config = dict(
    n_layer=9,
    d_model=96,
    n_head=2,
    n_kv_head=1,
    head_dim=64,
    d_mlp=192,
    vocab_size=1024,
    activation='swiglu',
    norm='layernorm',
    norm_place='pre',
    norm_eps=1e-05,
    positions='learned',
    qk_norm=True,
    attn_scale=0.125,
    bias='none',
    tie_embeddings=False,
    parallel_block=False,
    init='orth',
    init_std_qkv=0.051,
    init_std_o=0.0,
    init_std_up=0.051,
    init_std_down=0.0,
    optimizer='adamw',
    lr=0.00463,
    lr_mult_o=1.17,
    lr_mult_up=0.661,
    beta1=0.9,
    beta2=0.98,
    lr_head=0.00629,
    warmup_steps=527,
    schedule='wsd',
    decay_fraction=0.71,
    decay_shape='linear',
    final_lr_fraction=0.0,
    batch_tokens=16384,
    seq_len=256,
    doc_mask=True,
    train_tokens=97710000,
    steps=5964,
    dataset='wikipedia_en',
)
Each number is 500 + 25 x the weight over the matrix's rms, rounded and kept within 0 to 999. Layers, rows and columns count from 0. Numbers have three digits each.

# layer 6 MLP down (transposed), 192x96, rms 0.161, rows 100-122, columns 0-95
509483507516482487515511507463467540528495466480495495456474468494514515494514512500492465503485480494478453502525483491462513474485540517504484528453511481503514486501506473503515543513498517526510512477519515518574468531502491522486554516474530489466504461525549500492505497535520484495
515498508476491499499488463537526510470533510429483459512505531504530521494502515503542495510525510532443526503471487511469497537494464492544482496509461533516500464529510494496517511498494473504492576505496436502494491476485552530505472490448500550517504484504470467488489540486496481539
475506480486512511504514473504522515557524497449473477506506511492480511512490499503489499496514520511497527497477478498476566491565528514511493524478519512497492514467488503481490510501508474496511481516483497444517528414524503529470506507469511527508508503487515469523504510460531488497
489474499539486451460482489501493495479478515488522473546474500515499462486479541477499508513512479488473506485497528506506550503496498481472475489516465467489549550517547492508535528562535517498490509479514497521489500476473463531516481488497566474521521470546461480522514500459521498483
502470518543521523492525536526463506489474494494482489516530511456490504500460498472521523514466505486488488522493510507485471524517451497503485515515483533487511484516512518519448483433508560506520470529482494484492492543475508516510490503469485495478428536486487522484537522537524488527
553517515514537504508483464479548521518505534468470551514467517488515474519495491492507509535526519464471470483483534528520469491471475507586504492454501487523482462473474505503528511500447501485562479505485493474527487492534470482456517501517480499493489534469493511498508511514499465493
517471499525448499444481468464526526481489529522453509488495479456488520525484502542511516506492490489558495485474478523492465533511510512484493531494507496521535483510490520488497504516513485520533513486489467489530509510509489498510533507501485532493471515502437504488530513506522473498
497535491468525498527538498456446508530529488501500520507478478493513438485511511512496472494496466522514457474485433496500490504492509526520515534517461510498523531463506497524482507518494543472543538501466476493518493469521493558479502516493531460549480526503457509521495495487497490544
517509459490500479470478520440468503481501504516510507438518524511491462482503506507509520496500505493501518514510522464484466513509518525459519531505550520517493476464485479501543582524483507488547502520508519490456571480504515501469489502460478509529486477492489527434509521475502513525
521473496479495531492505519436490512490522543555509471489486487488497467475441511541485515500514528504499481523503536472498510519482506495544477523507548528527505515463505496498490481440505487491513479506521521539526506493443504500542490508490492496483530477493451499489519462477532502496
505530536533473536467471499482493473480488507464462476498552530503484503531532518455490487514461527507486502524529507480543525461531518482543543529490493523515497467502503456492505510521463508462496459491517476520525470467542488502499506476460506514487477528450479501497510493500489479540
522539496523510506480510526480520488479524525494527499520447543501452525498477551540497449513544505508481485494459514513476491500500489522485526473504492495500495466519510539487501452529434550505518534526483476440495495443501506527487470485507499486483497498514487498455537539477528525504
477495499470500540489512510539467516489474515462491478563496497517521497508505515501508512469471490527499517442523490475482479485527499560491508523515490483493462490540492492466491533541517536531471494447532496490521498469472473519459517495471538484512453536458518484539523517515532488467
542477484462538526508498466513464503479498546499454522510499517490446460502470511504496554488508530510513495431535487526493507527482467497535516500517473479526435494512491524516510541534519496467521479503489534538445479477540499502488512470487499513545474499479486520504512510479474508488
513494490455478517518464493455490483535533487462531487537453472524492473525468470490493469506513492473505516511519495512504500504534509513496522492513485496528428514484520496479491504555517456495482490555464540478493479432494501512522513483563507542504479524485472512519469544577477525511
485492457518468484511505546516506518515486482533554492473495463490479555517495461506538502491508492495500479502511497526503445543489498491475484523527463544498450518475494500530485481477512499523516525504523501512510514457515515463514489531481546522452500507504518452484495525484447510525
499558479489505468519501514489533495490498509517498527500534494465505526482505465534504459506494514488520457482477469501529530507497516480463477494520498526502454499546519512490497460494478539501519506496480413522512540486502499523451545491491480479537471527464498464527502534459553528521
467495488495521489548512468489493552520520479481512497480475498472513444505521505446518521485504513507480517435503470483505478477525577508556493492505496519481463526512530488486483501525541519475519496538520531532480541442491513501508499504517484467488472524477514494472510499527474500479
451489533513490499542526454499546533512505512512490458509473470483508517461499495499467580485487470525483502506491524477528529546512500502501496527483507522494501480548515499488506482499448490496472525486455507507478468527471515497526491508459521486502505523507494500511499536488531480505
540523461511541517471500515463500490493492504535513478496511495492483509501518521450510502509523520521485481488479496477523522511515528495468469510501521498529528501445498528445478562508491506475506530506495500447536479515495517496513494493446533452449519506483524495486526493513484483484
520496501537509520458501484481493521500504505490560530483523542488494508540485486504496507502490502507569523501520467493508494505525486484550482459513481495494490464452485478500529537482469506483505490465485527491517491512524504511529463499516501486435487492504496460446510487473506568510
548475526553500491498490500507496492536449515524558504501473507490485524496521483501519511531517527477472484524512471483465492433507490474522501511462484522518527538487500506508479492508490517532513480527476495487506504452500501474446455502534526525522505487496500555520487454516487469475
488491517489493500555524538504519497538485495490505481463464474457555525508520429522509476506525485510492513514540500494498525461486490519521460520569488509503483495494507485512477477518520529493496520501463466505491464523506490460495468506541526506507526473485535505487532531495461468474
# layer 6 MLP gate, 192x96, rms 0.121, rows 101-123, columns 0-95
472510501522495471497495496481516497521469531496507510508498470474516497515557545489482504484510448519498496493505518491480530457462476531546493510520508501513484523471466432468530490521464540506524509485521516495453493512505545564567497482485469507465457536499560533498506527492481459507
483506484510481510523498514489511497502504488520485505524509481525507495493503515536513497511476483502550533509545560506549524470465485484480505488532455473473504483518465497515482483484518517509514507497533491515467494476442479514471511501474534513486481474472504494509487497489509549500
544519472525488522520522479509486514514480530500479534515505502499484521549449450531537527480536515431453522508512502494479491482522523495480508538466491479557491491467519467521464507451470470492495482496501502479542496518499487466544539489526514538481502508502499491478458516518533496472
499519494492500462554493482512473520486490481515497508488477482516453488492513516557477415483495516479511506481442468475537470479524495494503552545480509497512464492497456489486556450530512497505484489487513530468475524532549506495514508504536486509521557495508527488533470508486540478506
504510516539514458518509506460481529481507491511468476478526438532529502494471477432537458480526510492492491521493485475496498470437468476507508518505489528492514479526459518516528490547474500520502486487544526484524504521558465494552510501495465513492509491447541492494484494522560513484
527503521545508492503527491491533499533478456497485504488523488489477459533534449484501510480515499480516496510468487479480521489523490504468478492534474568545529484489482490505500552532493480473517446491461458508469532485497525490553458494482536513508488528512516519479482516459533491524
495452492525461503501530470501463505492535474497521506490508527499449515514481438485486495507536524468507558485516499511546526491488457468513492507457457542531492527514471485480517473468466541486474556510464486514515463505498471529471505478479488495525484525506544480497492511542505535525
464473480505454499505513517480501522476506491471467489523481517483495507464519546523506517533519518491525568486512503488535481495461490460527523481517542522494508485539513531476517466531449516442539502498509488519504511489532539517492538530493451490462515537444449445463503507526560509523
487522491507493527525509511507510462497487546437460539526475475533484511531459504521505469537493478538512501512521500523496493490494465500506511508508457477506493517477501525527466481480489562505489490494539506477450531506484494486521505478488469554508477548546487484506497496520543525505
476477502468501449454514496483482465484499550488480510502468482567490505514517504468482533490502467467509532514467413508526468472482463528509507501524494512524521482494520520501516532482499519546514459504489472488517525520482517500482488490537497535495506482517499537513536558487527510537
494536544505488518517513505462507465471491504492504493503544479466500479474528501505499494478496548514513505532435491440543476477454452515489520525541491488469496483500533529489536476519465549518514487538553476470452504518527488508500506428485481529469517491486490449476474523507527527553
490498452511456509536526515492524511476535445499488501489534504480493495498495504504557472466479505472466530491494500505474516480497493458524505505514503551527473506482498511533451469457495506506495548473470541505481497510506489525508508521496491492506505491489458465502522492463463517510
483472496561434437540505461512486500519492517432512489487507508511529446518456521487536526479480478478508488528508508535523490485503457501526515479503511498499521514492508447495510507533484503531473522529495504510512518516521555517533500529500472470470485487480505459446505533480541525481
494466483458488515508548520495543508503488524518509493503572483481457435516506495531486476493522501504515506538424470484474476487481548489506503515511497499526547457527523473494531451497483474500528518508545501479475511522503515495527486547473537477471501505462465491506498517491528485501
503530539505458498468531501485500535501474483513510541470510470536492492482543518458498456537531526523492532472467496506503486507460542516478494460531475475538499511528516484538538550537482505511515503511449497477459535542496477504512502499509497481480508566459484471507499503499529437502
517496575508474493480513495477500563509507491493511508554498484497477536519489462515540519512529468480479469580505471502482505457485474488497494498515535448445502518496504474532523486496506532518462499456472476463474487497491488502488485501487512546545522500478523494491502547528515495547
506475502520500530483490487508550525476512494442470519523487461461494482502471508489533536488491491488505506481511540491455444485486548479501484467474469502549495517536501497536508480511516490490523477463518545512517469487505498489515499537506511513509480497489507473514495506503514514479
546522450488499522460507514489478489499497501478501479516509489475489529494471477542544491507448459494488498483508487525442489496489537536534467497497484497508524519501502526503482482461508535533519488484510481519479511507479514487510508504512502511466518517552537496544482497520499479496
500520509490496522518478503505534491477508494515470444499542501486507511447516518501513480506490530502481525479456537458499501509470486481512462486517502466463513528503546509442521492509512506494493500501471528481511532542512521500528546481498469504513512447457495536476480487540487462498
488527496516488526522499506506520446509476488513477470492561493513499481466520497459483501508472489513482494487558503501509476482492470528464496491525497525516547555501536507520489547491512534516507503525512517522453531529467545511491529449465493501477504503442462503480468531478467465525
534470507472489493485543470448491519482471577540492494505508527514480523505487501515536528487507507475460527520481517557481522503501521493510512487474489517493489471486525506473485525517471482493462543535426433484511496529529468525490485520497534516472501494474489474475501517473515514490
460495514527496522463518490465491500501487499496547516515480496502518510522485496486506523465484459538471496463503527493572518498503532518515505511495438475508517518490493510471544533487501497504514523493493484501511506503501545548509540470456511496473509528458505519504470494533514489430
553528473517484519514469477521515504493518491524481511469494476509517552515564480494493446477500491522528484481454524459490470499558513501541524462476489537501551526494472533508493489473466491515485504530526494495523483550500482477508498488468466496505494498516472500473462486476540473504
# layer 6 MLP up, 192x96, rms 0.117, rows 101-122, columns 0-95
522458503487463506531499530476546462505466511536552439488521506512493497444490492516519499526506485508504485529517508536516506485499503509511502477437489526482526529532527531485496508486550488443553518517478488515506451507518534485478499519497435500512532507517477483485473494487523480454
480500497469529506503521518492486507518507501464507523516467520480513518504522487536539505475504502499504536494517465557479538515494454505467467500524481538525477457500515505495486544506465496502527509519519523470509460454510473499478462483502505493481476512484517523500501470515499480501
508551523490492511492483508465501526500504548489482474482528457492463516481511464530522499451470468478519484548517517483483496513543541500508526497472547469545490486536487539516476467454515524516476509510517502493480489503520455461511522482499462501515515494492544477475509485471478484519
517504496488483462507473483546512535447513480451497502511469537501518477513489491494543533494507489538455505485524520527520502556457501525525483481483475483509513498495494494533511519448473503458513497579509504498491509461491455517497512519485461523484485481461483511521485479549483504499
518472507509519456479541518486560501507498527488496516499498481484460486458531549501511521523503529516492517467501525505471475523497478509507521468510457482477518519531522523476548506524486469441537473522513519489470547511519468493454500475467509517545528533521520531498485489449514497516
479485466485530475500512457519503504479485462492532517530473524492506495482506503438489502503537534470510532546504486499526517489488505497453514478476446492478498495494560513512542494476486493533493507508484541527466502509467514455481478510523500527500486516485531500504536487515512545508
484468549537471477530511492504528508531493526486532498484481489506523479516476464492545508519462509479524547520525483535460524492543470490496476495492538473514484475502491517520484555491502504504498475533500530503530467488506540511479485450492453536538480471489502475521504495490482517522
519529488481502525514482487559484522499508493446486495512505503519527510510470506534516477530481440491551514483510487487471536486540517505499552479509478496477496446528548490460457472519531491481469484502481470484460520516511555471460529506523491499500518481502541472521531512483536467497
542469510517499502502520533488463491514502531470474472506508517503506503487456478530503480536474506538513481508496499520508491529488477484509431525525521501502450491520525475537523482478525507491500523444501507500482514487490492502514451492496521491529508507493497458489447527599495528478
490492483503492536520518504500541465533492522521434516486511498526494479461467433498517508503493485529483474517476503475470499532491498478526530508464491453525502569512504497517541486483506497500510471486481447543505496481472492507489529476493511476520543456475485528481499502509555511521
523505513521518518487524498492488498496519495474490564490516507502471516518496465504489516504492508456447502476552494544459500524467518487487483510490469466528452510524490483525471509450510484536496501486474483567516432520510517489530529544582529478501472484485486513492515471526500490500
500519474515495489501501526483459478489550494592479462495474482508489522469492558488483487508533510538482507494469531518517479507483498477493484509501474483490526548513480565535533525480503492471519496480446540505473528515506478516492461481491498498489528483510524536497525524504469504489
523448506506492454519474530449483518507512499528479457458484508504517489488513535500513504483449528486503482476531562513496510516525487493501519453535479498513566518502512497498518543509507458486479491500489507465558490502508476495530460489519489525529491508479528490482474505555528429471
469486486485484530487562512445465490486492500478536462497516513492480551471480499507524485497482529486489523505445420456524478472514514471494532499528502507490446532497527529529520546480509490522486486461527509529461485520511498462492475543518525509518461479504504513506479513526519519517
465458523487476519470500495485493490505458502524493563534483487520516508474507504510522524446526500535480517501460506493509488546503478475518532492462476544512465521491503530507459476480448467488516526502519512470563498541488509488512515554505489504501505495521501466504497489519484541472
455521456527520514557509481486510532481501473500473523520472496512522477492527526489474471522500502488511525539452520458489494525512462469527520471491548549492514491521502531524535498466485523571529484555489507476463523499505485491459495513506474489469476464487495517547524475465515488505
527524528547492492509522498463493530478502523502563551520518490517504516499487494478518558478461475499517489511496500524504497473470496521489497497516518525522459495555494521516475507467488504550488504498445516521532451445497500493491506504532485485487530468514497504474463450506537530493
499464487513489521506480489531524488442494499515511504548471517521539459533531529486473520530528514460476544486468514479480497488482498500505484514514513513514478505497488520529486496504482510495484551541478515487535516457519524529441464535506488521520523495472471516490500496523497505476
510483488512545504495504471526500473475501504501520530523498530475508488509529513487438496552458472528514516514500485519437498507466462478480478505534476463504516513483515452522476540505510501499492482454515464518526466523472519471515476484483487494500521485501503507496555495510502495524
489510488454503484468561506509538508506541494490529464523514511479508446489510544496472509468527520469468524467497484458550487481474494489505524499505486476477495516438519506476504550490479485473486511521475518510523479504537507520519507507492511517447533460488526541506520498504480521513
474524465526516474497531539505529539493514498516526497508483494438471448456463508527534468515524526494492511487533512493502526494519486478473509527457461529477552450480502504496486533504478549490485537509469478496519505537469482497545495482509497548517487501502504488484483507484491470489
511498473471490495476490478465467521478523482495466502531480539475516510497452562484518504516491515524511490475499510526515485518499532479490566468478472489515553479509509518482543502575516523466503557462474519476466482512528497548472479535513512484503500516453484518498505513469497487487